config.toml
vocab_size = 4018
norm_place = "pre"
positions = "rope"
bias = "all"
learning_rate = 0.000889
beta1 = 0.9
schedule = "cos"
train_tokens = 510700000
max_steps = 7793
Each number is 500 + 25 x the weight over the matrix's rms, rounded and kept within 0 to 999. Layers, rows and columns count from 0. Numbers have three digits each.

# layer 4 MLP up, 1536x384, rms 0.0491, rows 1162-1169, columns 0-191
496483497548517530495492518527513509494516498483486489516474479500475485537491528446469516545474476469529461520521483454509482511513479507509519530498471489461470490527533531520480524470523454532511540511466488496468512510502475494501478519509507442521512478528490529473563446538477472543518551513479543478518524502511504479528521452473499481497486517511526512489516485478550479516551475509501506489526484497541481523511549523456512472493482500473508470485489536497523524476524473493491490475494461526450545528556500495475490518520518526488470491479500506520456496539519479462
489513497495485490521483486507527468502495521478460482488498531541507515496478495446523499483540517483522490511485494507492501459530497514494496503555512504511525506501490515527517520472503510496464515514445476488557538485485512526500530530512500523530497492527488480449525520508521476499519482487454485488465500489503485507507460511515505537505517505518485481491472513537535501487512446508501501516520493529496451473506476504510439473486518515457443492504532521460493511501498520486500469471551457506486461515504472513527542486447534496473498521534474479524489479504499525491
499478503529511487511495499487464463495489490515490454511513515509483507493512515482503502501516492489524461545477492453483522553486448487505507508492520518504523453507483492523575504514511479520514448551496478494477517496530509500501497489504501461488467535482513503500522523482503520523535501496502526474503503461458517507499499510543570519487529486500523511529478477455509489514533459461510510527529482447496491463535500512481484499518503485512493478514454503483490527503471499498462463492466539506502524502499489510469499456497499474467468501480481507504506496487513479499
471499442496504493482506534547514508522501513477557462481524490523516509551501503456467512498506476512493468483524509518453464451486496480494483537521520541489477512514523499477496531482552540488531463499535458503498538556545515469493539503504526517482451526540513524501502508492494542491506535492553485509479486500490497529490518496516465522511510461489477473494471483524486476490515483499525482494541488439503465483499515555535536495499508471508483503517463498523498498461540508498494486464500515530510492498534486501473476504485455472519481486509530516476474500519485550560
496470536490502504499492422531479522466490506501512519485536453476531516518502503492532524523507511506540516466510478512474470463484469505466467515503504510506467516497543534497490518520500497505552509471524500515491502498523508545515478524513480564528545543477518532482485542494469510525495501497497497521491496512506506498513516474520565505510533462516540483478510459497484547501483495520472496457488485472534506456496505513496554504468487490532463478527523500487530450492468490484505480511517512485497535489487506519482529531496461492485503503500497520528462469505491521515
465476486472497539508514468510503481480509486514487456497518503515505494498494490518476463445511528487512414541534464452502510549526497501496474467503487533498504507502468529533529480501519502498520471486489485503513519480493529510514530443454572480496502523473479491495510532502519517432469511495490475521499494468521499519512505474496533467498490533533506493502525508445543501472469496490501481507556529519481523505545505449516516480483498484490506504482507472485536453442490574486486525525534475524519502483523514503462511494484501511541499534480498530547513479507480455482
515510480518467493488485540521594483506488492513498482530489452511469513495529511510521488494510491503492495502544482496513503503480477481524479506558519526509476470518550519514559511501507522528556496514457506496524512454527478498503502500445490514515493506506476461484518479458504499483458498523472507472492531492457452518488461477492523497499501544544517461497528496492506508456509470473535492504505498523498470505514507502502475488489513493492497497494499464508467519471492511504520513463520463529497518491507546565462493513465481497502476555522546499491510510501517490461
491498467527488509561529510509493527470504488556480550507483479517451477434514448528479471481494543487481471505491536487526561510523472460469492511519504477520481511503522515487470525524513498460519488497490481462451516456471489463472508466502541478527523527495523544451497497477492522479514454499491526501495494458523470504517480531483496519496453495482487514576499532520487502459498492482489499510519509471491491487523480470470490500465497465496459490504456435531497534476505510496508459511525512504535512498516468510493536455490479469527511496502525524504477503506454495508
# layer 4 MLP down (transposed), 1536x384, rms 0.0381, rows 1162-1168, columns 0-191
530549535478489496546520485492495495496492507454502545502528502554505503505516455494524496496497525540480465520446506517507491480485480529477479486451506514490508556555469474556507497533492497508489485487487531452492525488475521537510493497509493519476486536511523490551486484528490503502463455497474457530479493507501491495480500495525502470482508478500528510510517486491489491519531479529519499504466465514534463499485484469511514499480485491527503439508502467463516504483518491480467524526489482471449467539519525494495520553498506468499468493498530504458520535489501515526
530487517495529520480516506493536518500478487487471507462490508505498474478458480492509519511502522512475468475501532513477495460466484493473478486505514492495505475511476472466481520515506517526489480482518501508493484478510510468483498505494498531466482510500486517500487495495500524494539513480503487483518496501466498478489525500500487499509520473479518485470516480477505509498542489563506507471455513498481542508511497508496493560478522465499552505484475522486486516487464521494516525519491525502492496475511505504487500490503485498482493502492471461496512511489516446517
469510511458519519515503489509501491497490523516444507490502513520528521512481494507502524509523501504486496488471473482505530477557526526483500519476508499513526465489509525494478509481518563477518491491496543468464504464501524479475486496480476535472532487497520512482447503486498474516482560515489531496514453515536501467527496481506496524486511481485484514454515494526482508525482515516509546494464504499487507490522508498498486486465504524534513479494508482536530480483478519510525508494539476445524492498503508469502488477509518528498488477524491520460512458481491463522
484507515515550454502494485502505507464507460496509510483482518441504498499513497544465501548467485532471489469500452476490497535423503476458495507496494519509477514560467491518502495520499464509495528522556469523510480470492479522528490479538500505540467549499513551456522531516508498503519498502535472492527466509479473577504502499540526490496508579527464516517506456548505513511540511504502505552474510519474503493472523561519520534497504518494452483504468497511526495532468517504493504535515475491483497466495505492513509483503465514492500474503506504481515498506478457488
504507494504495463506501525513503518549473501477498508483474493496539468506513477514489521466530497516449501468535532504486505456483505467490500499466466504452487502465497510488530496447480502513496491484491515531475501482516506450481519517522511479492476499535483484496496500500475505474518484476506481474514449522516500505485479483504470505505555527466492537443503477488497459472471502560515525528522496542510462542511504493505460466479523502508515507485554480513476493502519474501499550482520517482567440526502496520525490473514526514525508523482527536482508500502490490492
506474456508487532551527470516528495499515484541528520509428481478501502495536532539492516489483453518513508488494496448483527461511515480532516501484462485475484508479515479496489522465527522505533497505515512528488523516514499534465516533475515529507489505501511527503474521502451481493530482475492518474472490523497540480471519475500522531502492463504479513470485428527483518477486496503567511508474475501456504507498486452482445468554509538500497518489526497482506473528504511485500521531512437502495506527508509512493463490549472503510477498519493505497501512573503496536
509506532510472508508465472449487458530457499556469481496477516508507520487526522492494526519513449518478498473481524482522465505526524527504496462502459478543474488462490451497508497499508499498472536474474515528489490523441531522519504492499484510512519544509513490452484593540507523469574537506497496527509490500495518502517505510507475496551491496461526502503507487519477512496526508461518490448465484488494553467470464477512492472498470534496495503494540551481504498540512543495489471522556500536505470453492522487468488512491519495502527480510558517481525493502501515516